From a checkpoint of a small transformer trained on Wikipedia: 5706 steps.
Each number is 128 + 32 x the weight over the matrix's rms, rounded and kept within 0 to 255. Layers, rows and columns count from 0. Numbers have three digits each.

# down: layer 4 MLP down (transposed), 256x128, rms 0.314, rows 52-104, columns 0-127
# up: layer 4 MLP up, 256x128, rms 0.306, rows 53-104, columns 0-127
down52:113118097088185140143131115145035117113145125111177111128140135117152079092086050115147124160161097086101158103159171218160201074110148113151118152189057043165107074106172073144058133177085107154170104128141121092070135052173117130073086092133195091075066069152071189152119158091078115064128147095088107095118122131166169162053129119155165140153183064119156146149107114157170130191143
up53:074086145092109131076127120087134069103122064151139178123123110134085068088179106111181134132103228085117111145111156163099165146091181138124078149161077115148141163158129158139170093157130107112108125093148151205108070127096118115061188128093114070184143119134120107140134115108198150106178161099084107141051139111120130098114128157113150048050143113128119094137082116135123109119157
down53:115102198114168125145111148176099092138079156097040144081153051156127119141102154188188088088080145131098099125095173113127096063122101123121136129111123149140114179124084118152116137151147156127155098121103203159144111124133091129095147134197163135098098182132152143050145162173109135112121101105087132208128099158165140140132094138168156137097152124107113092048101096135089172135126
up54:117161127146088134135114118069112082098086120125159118138153121145132082075165082129130163137165178136198092127109169165120146130074181101079130122149114153111127147088168154058085068153178095134128150160127091129092134165089151126084139170150176129121102131159141128141125112097165096120140126107055146160153116112120099121144095157045131072141171132100145150200155180186161127172027
down54:134117083131112157154086153156059141116141112138151135190132134136102117137096122139169120136109144112094142137179185121138058175165197136095141148071139097137197140136160169109136122153111119099133091147101080161140161100116176147139131086117112125110114119115118113167215124140098165120068249120102164169157077096146104137136092180107150123107173116122177108106132166059174148132077
up55:108104159099134144128140116126133127124124092122133076075126124105155150131171117158118108131191131094137114113171097159125062179169089114104128139127069136123164140125201159110109149128089128127129174092065173164144160168103044134195126060143118183122188089153158126115119110098174142145155122138157179130141150194124130081149130149170168113145125113122112137140151173149163148112090
down55:134104151104175069082115158150120112106119124108122110129126229156151120066121103136119179129138098138120159159118119134129104066083109139147101080156153162132095101203137092127115135130048153152111148134115148177049101123135096091125149115155127120107134161172125144115110148108169206110118141123101141133146167104153097181094136096120083122148163115116169126117115144138128105158099
up56:157117134137142136167153145108095100070131154091126154128104070128119163093146162104111139149169036170159121161180137088118169128132091065147149096136156099112123127062142090076107155084099120159147135061104162139200134190100120152159091152179101097144112099128148143190067143138119142146154129157174100107138063091101128197139158091115155116089146154130126113127149089141145086137135
down56:169064127164066153106095142067106130222161120137174135112170139133123137162139135182166204199094173104135158172047130103193139073090085128127116115134105147083156158160225146131120160197134119095152144102167121031110078136057131156142143093132134171176065064181158155145134187043147182138082128139125147144127149145034129211084136074138162170101121138138217149193117056074174114175086
up57:129147073133209133096075097117128132109171129112093099131153142111143154148079145168093115125103176169124164141127178193152097151082115151100156137131128105183087071170162073151106169140164146111136147148141107129080073144163168164168159161176115130121149112169107138117083105123139145187222113082113139127165138117102167140101079155172095114126108120104129169150135161083088122157103
down57:159142180116095072118126170174049126145137100133155130125127118084160084126125131129114151127138081099078154113140115163066172184200200081091156167147124078110142139120165107136206115135160072190136158150109174106105132090142097144165145134092179086164151107133135126142164137143101108108105140172106073170128132101118100125129134139103138148109160142163086131128126117125138174129185
up58:070141115134172095127167178152116105143140101146131150091179068156136146149160186139174121111139141131180136149185108130163145157132096094102141133068129118141165131127128117148090123089131143156146119096156143097176123112110089126134135085167104075146097150129138169115131131162115120121134176117155150186108119075127116111132098091115104129146189093169079140204133110147132147125097
down58:134142101130135089122064075156109132155174171096143135134125127181143063174152121151075105100164127105111099124166139123074163067132161116174121137175135135122159095075135143163118111135177100126142126127123153175094106120146134135133138099144152110108113183158168085132114100136073148157095098143153140054163134165138160140126083134144135122154128186126128153109130142090121167116141
up59:098153129096097118128177155117116080108113142085184119133090078093141160077076174136153082134162109050122111145118099099148086134129161108161161170152069128102107117155114090106102197146131114153145124114046142124167146169082134134096111173168174181176117094161122090123115062140097128196136123124138135155125144145088177122173125126124119090134193141181075095137189148171122083149156
down59:064100120130050076124103109156148136106146118082181075080091117130101109155148131113059210094127121080125126141174145177175182074144152172185179122122177112182080065169115080089173123207116124121164123159125127135104129144109153078115137132153125127140121114128098075094165190158091140190115131077025097089137106134074165108177157149127123159133121157124079130132120128152175152119091
up60:147154082143100134096134082179083151136086082140131132161102111112073192083149099182156145096163139135081148164121130098127107111107111173140154184088186154140121171144083071165129156172129168144141132077055107122205093107133154137097098138106134126125123165093086125097168188130136112174152146118092178101093191068165147125093101148144159179099110077099138125151147125143121145215115
down60:112145183168098092119110147190162130133163123136082174164179103133111124213089084165146097116199159078115111111145119153140081135134171078125114124144113169143140128110165076135151139037175167201124139153173069140165138148114153103083119127131083141069106170150166118176158130220126154108121178100108119106198130106139149072088112154193170171092176121154127224184115086122139140156135
up61:096094229129191147189078171150103069124106162159148129149153115159091123075169150161137064107141156148130108141110132126134156165089119096099188166184139164129114148073151142141147169174141103150121132177171135081096127123134132132096152108138179150146126111109212186156112112134165086170133101102111141128093180200153126131168184162122171147109142150126116185165068172174128167158141
down61:184106113131140169116139110103130155129131093147110118121113144064150128122138113148147144185094122107133122127140097181073142051164103180120145183122124110101121119147108160131110126155129124092123111133178157069131123119109089126142138115105076144177100156104144080090161135139143157143081141128130122155089165149128088160085155117136171126124107176113081096154158087128089175160114
up62:162109124128117047162147185187129147120133166093124144123165125168098148065099097135155161092115082168097158139106203148165134172149101127110102134094127148154190116121128130182142118134207119115122133141173138065168109137154079153090120103184073119130106154144154118098138115130144114145137178149199143155068139107111127121182158097018121204156140173135167133073110160108119193159111
down62:071071136144093131116145117161066119062115142159107114076142223129177128166150156236096156123183093088098158181136144160066117117176088100110170134177104210108182124084172133078127045080190188141192062157130141151131160129136115143063132097136186102107105093105146142073059142139116139134137184122100079108144143109117144135115119099090151060138125153141191084173088088126138135161084
up63:189106112152145136128114136090098120157146132112179117088147169132097144083118162129127171143168047143100122132186130107101156155150119138217162080151159136085095115121139166131144122188119178119143124131139135134139166149097106124120174111150155116097128140133168125153155195054147140060113129123172132164065120134116177139142177139152103160106126103157155158136157187107126085083115
down63:075127112107147126105111120143146110110107112157160117159152198152124094183143123095113117116130161107107149146166126189117148150144112129099130171124139081139160097142066134126138166131146118142128171106124113128145171082115135118136124129076115099153120155152125110159138117146131087139155115121092090129123158101141136100158116137089142158169179103129119125141131118138082110110053
up64:096157095120126109104173082100167114130113111158120107115178104114124128129104116115113117114086138123172151171101098160165148084114086139068052120091179159090149077111110121123138191104105113114115127103050125118087146215191109080116138208092079161146117159166094155161111162126116022121132152112135143148180125096151149124136132158133151139112104007138112155135123148166057166104111
down64:105125059155124135164065148135106125153099142134063149146133108157106071145176143141128114123154132149177085168119097139174098085165116151154137091120107130120161128116172164147081114125139165143124111110107107203161139120122171125087132154123174089102145150152113120136132123109132140124144109089131139147151179157164150151121128096103082156150108129133158172119160164095099116083064
up65:116139048129105137102150133071090116106160133171072178084076164148153114091097148139123125069096112117163205101137147125121161095110099131137156137131188108139098113168091160158147133154136125098117124126152157148131153136214048169125108111112157131114111138120135119148117143115088133142109147131149108115168093137118106141103163168126157125078099147119172100116165145127152089117107
down65:068130114134083144108153117169167151156165113144132173152145086119053111165109093117150138121152103094135098181164155086197071105139119157089129182134111162125151124152169115114147168122142190150071096122174073152096129082137107104124116115112051119106146125157123134109139131172138148124124106146124096087156135111152147152161182130163160144111167157100151172179143127118098150116083
up66:111151154132124093196135148118128141125138148084115161170100125100149072131111148054123147179193174134166122089129078130124103132075093180180121187131149137107132115180126176128201135155169091149122164128113144153138112172061088128161139164121142097146155148091114131157053187112120124135159190097150160166158097174170067149123130170153195116078144131042073180144163139118104170143122
down66:187115096154175147136070100194156113124137082149059099126075101162043136130118095146109159131122169151145139138151114117095040133103126111120139061117170168131112123132161140101106134159116113171074072119132115114142117077136092110160086194194076148145145130031100130172145122128170137151143104152134095069099134154127135125153116172100150127160082096158105061151083106101167058142180
up67:140101170108120160149110127140114159136072150151148100112192145148095141111161132136132063122074186164110154151128197080111198123126070082108173109115173130109118110155098140115124125166137150080069126093196184134064111097109138094114073185179095131101115119124126093163136139130144103073098120094148113171125151128113101114156095134051085176113049158180124168136201141155110195121190
down67:141193173133214071098066105114110085140148072149111207091110140082161145086188071116119125144117111106155104174122099195166133148104138110141065134130129073160132132134137168117185172161150063191083089099151125151177112113116168126160170153078100114160135143156119165120127072126097157169162103072196120137156095086166121116091197083123166140135095144143096126068153140100115110183180
up68:122104127096126105143160087100139089155133182078153136169144117120174084131131104029074150139140135152136105122131114113146078161086156168118116097207134170107134157135139180097142065108182059137169141119117141134141113154142120119050168162108156148128124109107142100139073124093173141140180106113163131122102127115149172091166157119157042094135151100156132092120084107065136168109081
down68:069129126124105136097122137127115146155134167176117101144111129070056147081142057090094112197193118107135113156174118120134149126118088165108146109195123133164116117209175140116165065061115119151131210110116132086142133136121157054139131127161163109164078133138158194150176148085147114077109098139092100161165107113174122201141143109064111133153138111094092141122121161161114144142153
up69:137096125129046144095177119150183107169120106131165109164109131172175192094164102150108111091073146116126154136132187118191172158172093109182081155152149133120062155133116149147174187140121109153060145118093132145087141087169150141078148149119164171133143112123138074125100167145169081149178090085130141110060129145094111138108070071124107108076114109155190154123154142095113128151165
down69:161089206129131062121176092210136081093104121131137077157114108125114174082115101139126117140111126132145121104162139102142112193093092143148109057145139157098149158055125099130127127101143151114102077120152078100142128160181135112114194080127127141092076132180147156160097141144182127147074150149121175132140218193090115154159172152086122123073085096130140150155083184163156128131123
up70:151058103180080111161128121181077155086166159161117097159098131148108146149177114129191208068086146106143112108121114166106128051167117143160163141046135102143098181101073098198105136108169124180077100092125144148217089103102161121179104181109147181096123092064115151114123062098124099156131111135091186123122111196113110170129116152181053116119143117116108129113164105174144133218098
down70:088134138168078114169137130170187121168117132125135170145115092128125096129090150081152097130139088111136161048068134117071113152112176106110138106169107138176064104138138121129149127138090085168112148168104105139099125128165171173087186165110088154069106147071092093137158086122135190112080094166154177101140133136144115180103099151112165112077159063063081162110108165135206142128147
up71:113133119128123119152081117153137134135122102122046126132162076119166161124145090096125193142102134128165052146101129138120184135171143128078144069141095142067126153120117153073123140233114140117120140153134175110200158142120103126124082097099169112104142093153128162064127222173127138106133170086146160140129153138155128114170146140113098169169127152139111095108163146184087112135221
down71:203145102098098141134119167120114127153160153159131151148105124050122176063081198105138168106133081139163161142150074185125123143163111167146165117158110188077057144127115102186152139142098061111161111138103159122110094073132132101113146114142130126149133049155136169118160128148155078121056128124099084166102151117104096084091090162104126250109122146155109134094133198145135156142135
up72:123136072156127084127188167166127157106181131083075128129173154103084163139170167124150110120140100093151126156094159099151103107077183088130121118142096117180110136137112114114125111153108113126129131127089146118163138072132119095140122115119071187130107096128137084154150091119122127093102144155093087155121114093131164157135085159107170153095149132148063144124109135104149134102117
down72:166167133126096049157111149125099087154097174151150130114096122115097084141108137081106097096067153096105098093147159185113126183129115155140132086166134097133143150081174080098136094125136078088103119067081158103170090171192133111091161171157168088083147138078106178072145117150132051126085155171055099116085135095190100092125112107188067153166133190130136166148073111124112098121077
up73:105127137166147128126148163102099124140102086147092088115118137143140164066074163096108073144125126097174125059169145093125127121092111163103154099137156156129189103134138160149160063187140136123119131111124096089119116117037121115154094118128136131131146143113120129104136156103136096093109144108100130148087184145175099177143121081168197109037044118175082114155163184100147135150177
down73:137092100150115122152149088110115089156101153107075132097147110106107078181126125096137156154131112092140073136110172104146171135128104133126161084122167127081177101127163081186109143112159076154113086165157143084128132140140149129134137078158184088072115103159121105134096137106098129126111077095147151149192163143141168193080122087095123121123124121126104106169133088124063102110171
up74:161107106148117171174098123129087143166128149128162147170123158216151148069136201142151180082131108078101131153180136123119109132176096160125122064100148184152133110112111082135104123097199165090194116114084180169151107126147146119144106128127121107085105179132095138125126120177149099102144067090157144104086126106111118138131140177143101130104085099137166084038137132090111110165156
down74:166153144075102073090115090109085160163073064086156114110183100058099143127101076111143151158193157137115113123142104158112156088127052166119210218151140185110107144027189125161117093090134122060139152084235146056170133129148108134100081109205164121150139125117139114108127125105191150106125129146138079084097118127163164151125126150168100102143116129141076155102075156100126118145128
up75:145104137129155164140131097140130135100123159141112132136177149168151131093116177160056106154091132107142150089140156126131199121152100125093188147129121184099156127121141045145094136209117184110110104167105133130119162142120158146144103083112147153170163092099149131105158080124114091138124165106108129116144134118168133118123097062145122106132108174130121084117145141046181139111101
down75:127119113120132132176195118119151143103175167139130081149112106112144128114107070158080166173168148105133116114144148115081090129092135157184156126112102151109162098089115090124089112130101167156134080121122139159073114156138124141108101159136138146133130155154125111142172130107134109134083168100113128132135158123124127121122146117127161138162166162130151066163150094089249142150137
up76:114147118121163071138161144113099120151108199089162092119107085137086071093078079128135105210145115131169105106101101098157059144120095115100141111152127145157138149119082107058145089144100085137149150129133112112139157129160157088138224157150109141170098136085122140104135134095164194121128116172090134163143115133116102126167178169108051123084177154167098095135145151183107165103094
down76:122065168099122137136133126134119080117127153085168141192177148133150105128124159141128182172173109151149127149160144093118163083110133143131143126156126135161128124139084112060150085127184079103156185089184098102139111158169180108135150085110171136113126124109150096140160099120187099125144120132140075120112116078187113152135114136133125073130172117139139123059116123129116152123177
up77:120119137194119155146108094112113067107104129185106131113090155097138127063098144081130131129127109097125137099158088129097117111108129093113092086137094116123120115063132136109094108079180137162160086122145088118110090146200049123073115112109140101148124125162167178200057079157175196179154132147180156171149140148124071108093097171105161138134195125114104130139131167200090126178069
down77:169195151162163121094164107120142163164130126138111162119110129137099148117105155158107105182117094137127099138127141129072106137154135104210079118124157143138143109122116160142116077129131145106137110188089123100154139170143085110175097145136146162083157085141087168108188115072088137109101162118129145141151131208151141133095122110164097091114097126104139185130119093147143077128145
up78:113163089109125139121120132103194120148093164141134048153132119135186157071189107076122169120171140146119106107086055150160147090159123135096140120103155156169128156116139118145151146133093149137103072140160160174089124179084121118100134110122097140120075156162168181116176136074186160097145168137097111053103126113097097109160165153136133137135156155099152137164139091123180128147077
down78:190159129136122099115187100068192150088130185154129100134043129105124128092186142213097092194103073083117106073150114190096103104139198179127083156097115119145177103116179125116158126140114103133119101113088085134120156155146164110142075137102086118114126182120128090128130105132148142175131163143164112112093113123126161110161165139170124166154100097116102043110111128127148073111143
up79:145154077146147136142079136140136125118105160053112131106108147061133135115116129178141092075149135085121082144153072123158077136091147114187166137164113132182101063170092106121144142091146089125127101090140063164104126093178182093079095127096109066121168135129139129114183167179081143159166107092136088084160128124114120158159164088109138098142109102111105182199133122170085131110091
down79:138154138131196103089081119147140120144104133146104134116162097142113069156128143144103160070173083164109121142112132121121119122138088113131120123137140147049161169071203159112137130107112103161099109148194160115119106103133150136123151129130118143131144118127094107151154112126157143116062142116155077104122135136141139162116133143141136125108154170142102085143113133138035159158109
up80:137117098105139168131092187151185098159104178162124122175116070091105125083172166161139037135111067105118158111099126115147144145118191148182057140116124228127123078183152116153201169135167109106089125107110070154191034079151129195124147137045143140119119160082157131079106117102062080154113217126152145070146145159133147099092171090060146160148181101161109160175146186154172091056141
down80:139091130106120118131153170130100102136132161097117167192135118169147164061101168142142084115134131118131148120135124156106113134130118119112092119115130128149122157185161135142116126083161114146127126075137118110152095090134160123161136154063170124139156110118137136171148154188110160166180161100099132149177158111118147158176105154114162188136166151093168180148145096183103148131146
up81:147146123133150123131169136160133155129155174083108076153136175161193102158097165069117160123096142113122139204140093160106054096099179116084120130152103155086095111051148054130153116081148113082082123085168107132163137188131116104087123097149063143164093101129119145085112152092158159158105132123105152116166131129129130145153116234137139156077137178096157108104083090139136112103155
down81:105172161157157152088138143142190249173138170103124124076087093181150097122100166144125135131154159159134143162120108129137124123086104095128126078104144150110138134141179144143144153120114167099156156121140156186126130137154116110121102140140170155099109133163097107076121159165138221158139163195145143152152141109063145102122163077111150100157130163088158105114117179117178219163095
up82:147085107121098120101133115107134140175059134173105112168176122189114107136116164127164158114114094162139098139115111177137160132108140100099120097123210109114119118145110141148142164136164069124079116082160078178108122153140082136131127135099067089152125192106179088183079153170101138165108175108130137110079130111113102140177061134118127149128142124086158136097105098147109126153151
down82:092114088107158128165149181162121103082178174142148184114108145150127056148130132090090083132150117117132128127114188139172142111113109129118125138107115148091146121143155089143106142093088208125141167095118145098097129100073136105156085115181187111150127111158091166132145134160162140156109086091102075096157118126152111071088153168088115136153134109162192104060114146102143111138138
up83:171126191089128107128116096143139115093109124181116124110091140163125178144122167144094150164164166129100074141162117153142155135207083076123111146177148140121122096134172146105073117151124143042103128098155188146144127135070130153097120118120125159100158089118075163114124129096188142122175161146110064125118147139159143103115100104105147119122136140119140088183082121125176104091107
down83:163157148137119113129091096130167150165148172120110145073098158080132079126098089130161089198181144157163116171125103166112128118101110108139131179134163124106094087080128169100133131104083136131105096102116129086160116099114133106084118123108154119135117100121165147134123118129121130105100143167131149148106170116111127174104074161115133127095144125060111106182055103147123107120091
up84:124169129106147144148157069152129189146114159162138080131076086159102139088145105107166151115114170105137085149030084143173156118093177153136121150124168139107153096109115102142153149134115083092153153087102146141146108089118135090144098078135125143158145157135077145157120129139138142133131135117120146163144092093082087133136159142120149094130123087078115142105164141077118110158133
down84:168145116109180191134197098141129135179128145126177081174120089172105147146118107141137122131175095164139176147156164114162117131125140107095086136141125156091155152105077147142153093160115116138157178123128141128077128073120082136113178164124125113036184139134167135141156138199106144125138130135165091139155120140107102134140158110108104155183149164148145068133102130133073140128130
up85:156122096136139111105161083161163160116162111146135127143175173120124201083161119137059170173159131128078135122112145101172079145130152131082085148128132124125089123074111120127184127147157098074173140134143077082190133116107111124086139111130128087113158133177135140105146156196126133083158124149167058121141066143116108107094078102090113126193057166101127173121083166102158205187115
down85:127136115171154146110160102150086150127108147104156124123165131136143165076134175159095126155145079110170157122140112090116094138092154133101106151120104178142145126151127148139143139081144087107065156132154090094115090117145137142097107159173181154111138100164097116190117194123087153108167110149177112133111084116130095099127087099130139097102103162126150120095146127135167128145091
up86:199124136075169220111150146122079075170149130150113126088128137127155107110156152140096113134058154115156196121091092125146145112121125135123154159134160173133178127120123101102121132173130153128097165143146120082109096095141135077114123136090098131115089166115130160118105136124079126114137164138113146148100112155119138173115153091089077141145082135147085108124109202102121108105099
down86:159154149140147131108126093144109154106177066080114158104090091106175091106082107113133147115148143105138137147098145092103103163118140123134171151092105146123113172142137121132128131082108154148113126134073109168159110043103150114161121126129113050084123102136124160122130108181148146096090091106117134150161145151134114106100119143140126097091143153146111114170077109094188076130148
up87:052111153084188136177162093165163139137096172113092133074133126086084104134075109182131125128167173116102118210144121099152133148142101161117176122080114086141113153162103089143116072100149105156151128088123055122079132177125137154158101149154089170145192134125125090139129125221126082139156161110113139135077133135144156133138104172137135185080138110191103097126119188182133121117108
down87:094148123129159166110105163150107177086096089166163165160082076103107079182104110123099188108118118138129157135194164128115130125133129153097124153109136081106166121134130170122169154145102079164154122116146118107099164111092082084166155089143110118164068121227106101126180161141124163112105160061124092174147131085091151186114158121113141103143141173105159136121136123087157124142093
up88:111127209142157150192156146104077134133150107133117093104141159079088173126176148162104079124159143083165125116142113155151123162107143153172161086199124154160130115110136189126096101097098107059095112111125149160093081135150179129109114164160133112095084096145145190156128133109112149137179165131175128062098133098129132128151094160112116135169137137150139143124094133118125140107100
down88:103198078069108136171073156107168135098116113162116124135104173142111166132131143089135164134109055139119121143138135117130133155119088159116116125141132086107143130132125134145141136125118132066064122132122084095169159115143161094142116133143149061131153113099100144096138136131136103117113070166079166110087129135106132173110149132171112126109136085117167140162154057098100139127191
up89:159164162145083164144121100135165065180186145106092069058136155127151120123132158122190127110105094148150132144105137169116206147131144175083187150150107188116168146119144169071099144136158120113149168126118126127172095109091108082179105133096127181096104108087121113127139137099150158122124117151172153096063102114078075144160149051161120098118076092112095180099130134125100110158161
down89:126139159097086155125070112131109096082112129187146097113122140102112092146150132122143144108122053120125093114175121167090060133128157124153070151123136106113190100084089140039137119111046147191131148167159105134098117119146158089165172137115172112123034156076141126139163130121079201131106234147110158102071160096135125104108157085149129173148144176099086191123106083105148148151151
up90:144148152135143135146102168099142084171192121140083078167088181110024086140146053118143163102154195162183151118073102105162126208191174169091141107130117099128091204108225162092109155115199146067159142160181093123146074127147140150119115127108151114102164143176179086158095148200175120134128152108123123079114077138139153165153120068139123073145107144173163135105109150127121138159113
down90:134140107089157107090102113154135101121132123125131177167126102092131090101133127149117125130188143098105144128158151119159084086143096147100135121148088091163123091109166128113153125115146082131160162120192149113151156156116151111149080107079122113140101114156136092161149102119124153153114135066160129112123132086095124183095172080161162120068109133109133126130098108116046125116111
up91:123136203092091180098091155114143087082145130127127205124123110146163089130132245116160122105062111091184139120091135102199095123134132064127130153196163093118095180111066128085134178111170120128109186139099148138173126159094104138157141197210124114194126145147139087164125094151143133140100122090109133139137137131113136084153124094119107086157111175081123109151162103152199081114100
down91:178104153148015075117136155155197098132140087194144165135131117081159089125154077204175129190179116106048118158152099068147156121075141108178137120149145139123127118191126171136171093106103156183090158172123124142173163113137067112084095090057113088043113158110150095180098082195125133157142132083140225078101111120116159136130093135109141146122090166102148121113136177188171140095139
up92:083108112140115096128136151085089129184139116193108151165089171119135159066139080127075108147121154123083108063126104136101200135176082122115176147145133152081139164110122196140147188162107098121169138154115135141159111145151084176160145102115117153084179158100136147129106136173042094165128168142159117166122161104169094114071161128091136142144122146116112148102120139157173130165083
down92:098176132114108152099117172172096136131126113105210048108133101049127164121169134182144124100097159143074130180197163124146053096195113100134133124143106053143145138074109121111150089176069150151127098192110127129222159120198114116045115202114156135174100111143136164148133195198147097152148143054155104139147202104110107100138119090162128115131123160115162103102085098159147115110185
up93:135126189123133133102135117058132197118128109089073181180130118141100150124147103145124092128123116108149152106127111145098131147116099118116138128122121085150161182145044108174125131116068159149114197121176135137079101091176178154170102189104077146117142064144124164128160165129186110113121104126114091058136112068119109154148094154146134130101147146128137128109081119098118126135086
down93:161084108124169122111067122109140129116197134140087149133094095174174093142132088146099131182145109120121138121145048167191137126137120180203098175135130094136180098091158149113147173116150177162108101130118174134161160086108120147150080164175169129096133103156131109067173136165086214183065074140121113177091177133130090118149123163135089156161091113108157113106152089130156111126134
up94:130103099110109189081156202114075108071159124081096104110177117220104113163096132138091102160170074091157090135075135197117059170154154102115148060129131054102111172193128084161090088151142156137120096133174094091125136150123142121095153130091134102122130149149130093199061091106180133098155151119126168148132142097134111135158082151057087115173119163115119082070097190117104144084126
down94:089113130118125146132182123150110111129145131111165157087104134062119117143073099183183120110154112103118071090107172196133092154158181157098110145085073093121162139055165123108111094101114211131146144126149090184123198129125083148156131131112139154105083110144109102094157094135133184082131212072122162102107119129117086143120119169146036105145115137155098125090097111060172202086133
up95:201064099172136166113107067166128098140110083177092072104156108147184194151149166180160083124113118117090173086177116147095147058117091135156159172161128117169109155106116142154072026161107144097066099115112091150165096151148079146101153154111114121128116159127107121115175129173132157149149182164138175163102140087079110146152087112088154099120148114108132095155165136086122142216098
down95:120169054168188143158047084141086120126085113098084170119095104165105154212129138201151180108162097137186108088203086123083177141180088136202132170164136131154169160117167096176099111140091144101141147083120191139136137090148140172118160147142112132067162161082094119122104103164145183152102134132087197148110162151110115090136161136125190140107139107111122127120058142138175110147143
up96:071048169135178063197141145135109126145146073186092145101087151140103103171146118078168162144159165181135163033168162087096083107093102096125118160141093179173063109148112148126051171108072088092101110103148089063116134119109132097107190135128096184091134069122075118170092106117074092116173164164149142145173123067104137111150132142133098165125137166114153126074123144114163145147085
down96:118158201117041113111102154113148128137180122111134075136135118149120139174044186118122089109095081091133113149035121109169125132109137097129170128150143129141101152202191166119124192124081120135090162142114133133117114119132154104119135157053158070111149100102134102161153162094075131091123157145096103140133103144061178147146088142125114128119124145087173129112165100175077108144078
up97:148140141144157176108145165134121152181159144129121114151110136171191108167144126172148100138127183108098114141148127111153173163164021147092140086164147082093129032102101092117137127165137122100110116114105165082190159150151078105163098101068085133133091103090136142123058153160116140143099162181100103074122089051131098152094142113153126140201129094119122126153099153136156173098140
down97:110138120180134123154166089150102141165183119088135089139146099139136136092107180174134084171192142178111151132180156150134116111131094160143131131152125100095103156139126086104097158125127103167098160163165106078138148103105088062128119138093114093135092152176126135186085128177117089146140145100089171159177148089201144169158146078111122099105134129129114095168105116122154155102135
up98:167171132177120142085139157190125086149080141107150128116150161135109120123135141092097101155147127116130128115179116162195066147138163110129174145089131122136179129121191112112116109096105135068128148069183197135065124142176127135115157175110060135135167103113181141153118138141138145141171154119171109096129145108123128176109187134116123119155100114097132122155134101127098133144095
down98:090113055051150098087126150169110086119146119102189121083126073084129084144071148159079150111126073106163117130123128130089130119172098142193101120147110105061101162103134097130182131120110142094094191132153167175129132159159075150124145146158140066072157113106123062155116096119113079168111072162139166122122159147157122144083157165183118177113135143137140144114121105136115140163137
up99:084121138114145146141087157164112149147161128175074161133119157107165078087112108126147075122153120166145135093095068149133095133118097183160133120132145097149109130103155111104133111165108139118129089109129122101169097154103133053125177156126072175114152181101077181095119131118115183110169076099152125145113105104079140165122101155179101117069084158146132102149154166125115152112096
down99:129124155124101115079181109081175123085130130170187116121183099168081152085113140107072108140150092151124155162093088117115145177135128117142110170096097141145122129147117127140104106125094071121165118143110136109108144106122141171122117183120105103111120097203107118118164117132149101103123209144107076136080134129138158140142051175131136110112140104158157132135161148117111100130171
up100:109120126178180132148101115114155122116120163083131126108129102111099114156159046103139088036089114107091176105117115155128083143120168108088145133121134147101072142227133127163148125114120063133067151131110126195110143167159127104131107154114162130130136149099110196159119135165069059154114174126128117174092141128088112125141193141144155138073144109148110108133175160115126089161182
down100:056138139150148131151133122139146129159101098142124123099136108132139058161107140154090118102159152098108089186144115168101101142176074178166114128045092121155168174116118135129121125208086078142116139167166146138168084133072161104134091200107076128163155151133097141105096065173154118147116145120139156133142164197157152157135116127129137105076128100079108085127144149054148142121108
up101:130110107152145155162116171035125090131099187161133153168145154152137132101137136125115124112168175126158089105153148157134120096106097159114156123104088151109162109164100111108122172112178096079105110115108091154173122158191060108088098141044155156059094111131117164162064072101122115127119193140140117144132089189108109175131186110157126110128150142085141123118129116127096111183091
down101:131129111122121139141144080123129132121112125137136188143179167133104131137163171151113094202110115127120128083133160110137156121119141151102121183083078113144070085122102078151079099104107123101143155155138121151110136150121172136104155099111152129101108104138155148185136099126100142088101130158137146154118162100184135105115114152135108146156150129126090143118137117145058096121138
up102:146112099118113126100169155158182102109149168100145081125129123153128156124121161108103056156104143108162113108155164132124127105096130121187132122171181094153107138125122098100154159106144130115097102126107101155118123159148076132101085082159106072150156144171084145079102131177105196110091073129175148113075159128109088178085132118085100112113154118165102133124162093165116137163113
down102:109094178131116135116109130122122127152170143187120146116133117119095117140110113152137137162118117125152090111159155130165130140109157147140110152128158135081194100127189151077105117116128100094098061135121180158119132089106125105091145106121149096105136147147125137090151173136108172095110133089116123157104105115133129183148111163116106095083172109131175167179128104088164120099147
up103:211116113127119148102100107097167112159136101126018100101147117134127151096045117171156103148090137100128101102079095124118129183082123164132205105117163191124159063152103117172146152091148135128161156061155085225128135149137133112151117143125178109120126064129095089171099146134163098139156114149118115111103120113082103148137078120122147100152116142097119152090107114124126146202107
down103:115098146092169124171109145130104125082117092096160114145180130150144078146045159076133123145130139131105178152131163124162094108119169119127121117118110150191097160108103104121135114171116104143194141139144123083088116120125131173103141081123218115118180137082136160118119088113138123113125115121116129128144157105131160160104144159171165140122115144132094152113117138155107079155100
up104:139180143154121130195168139177123181104118178155108061116149128208164168126155142119079119180132118111135136145094146187073116100144090093061124099117133098128131095096126185112119110124197127159130135111178131077144100160135054172100109168131105077111144155190104152163110127142163153133124148135131132141168125100118170211109200120127128132133160104106169112134126107160167167097079
down104:108139085074126118078072095194102146165099066107157172133152149140086109143129143139137139096176058123117150085165178174127131089127090130130123122131170114112108145110081103081134063085142204112189201113137152213086153099144128093084104143134152107114154135163145122150127058102150056115229086123149162115094110126111110073186139155124051098182076110105155197129120154151169158101188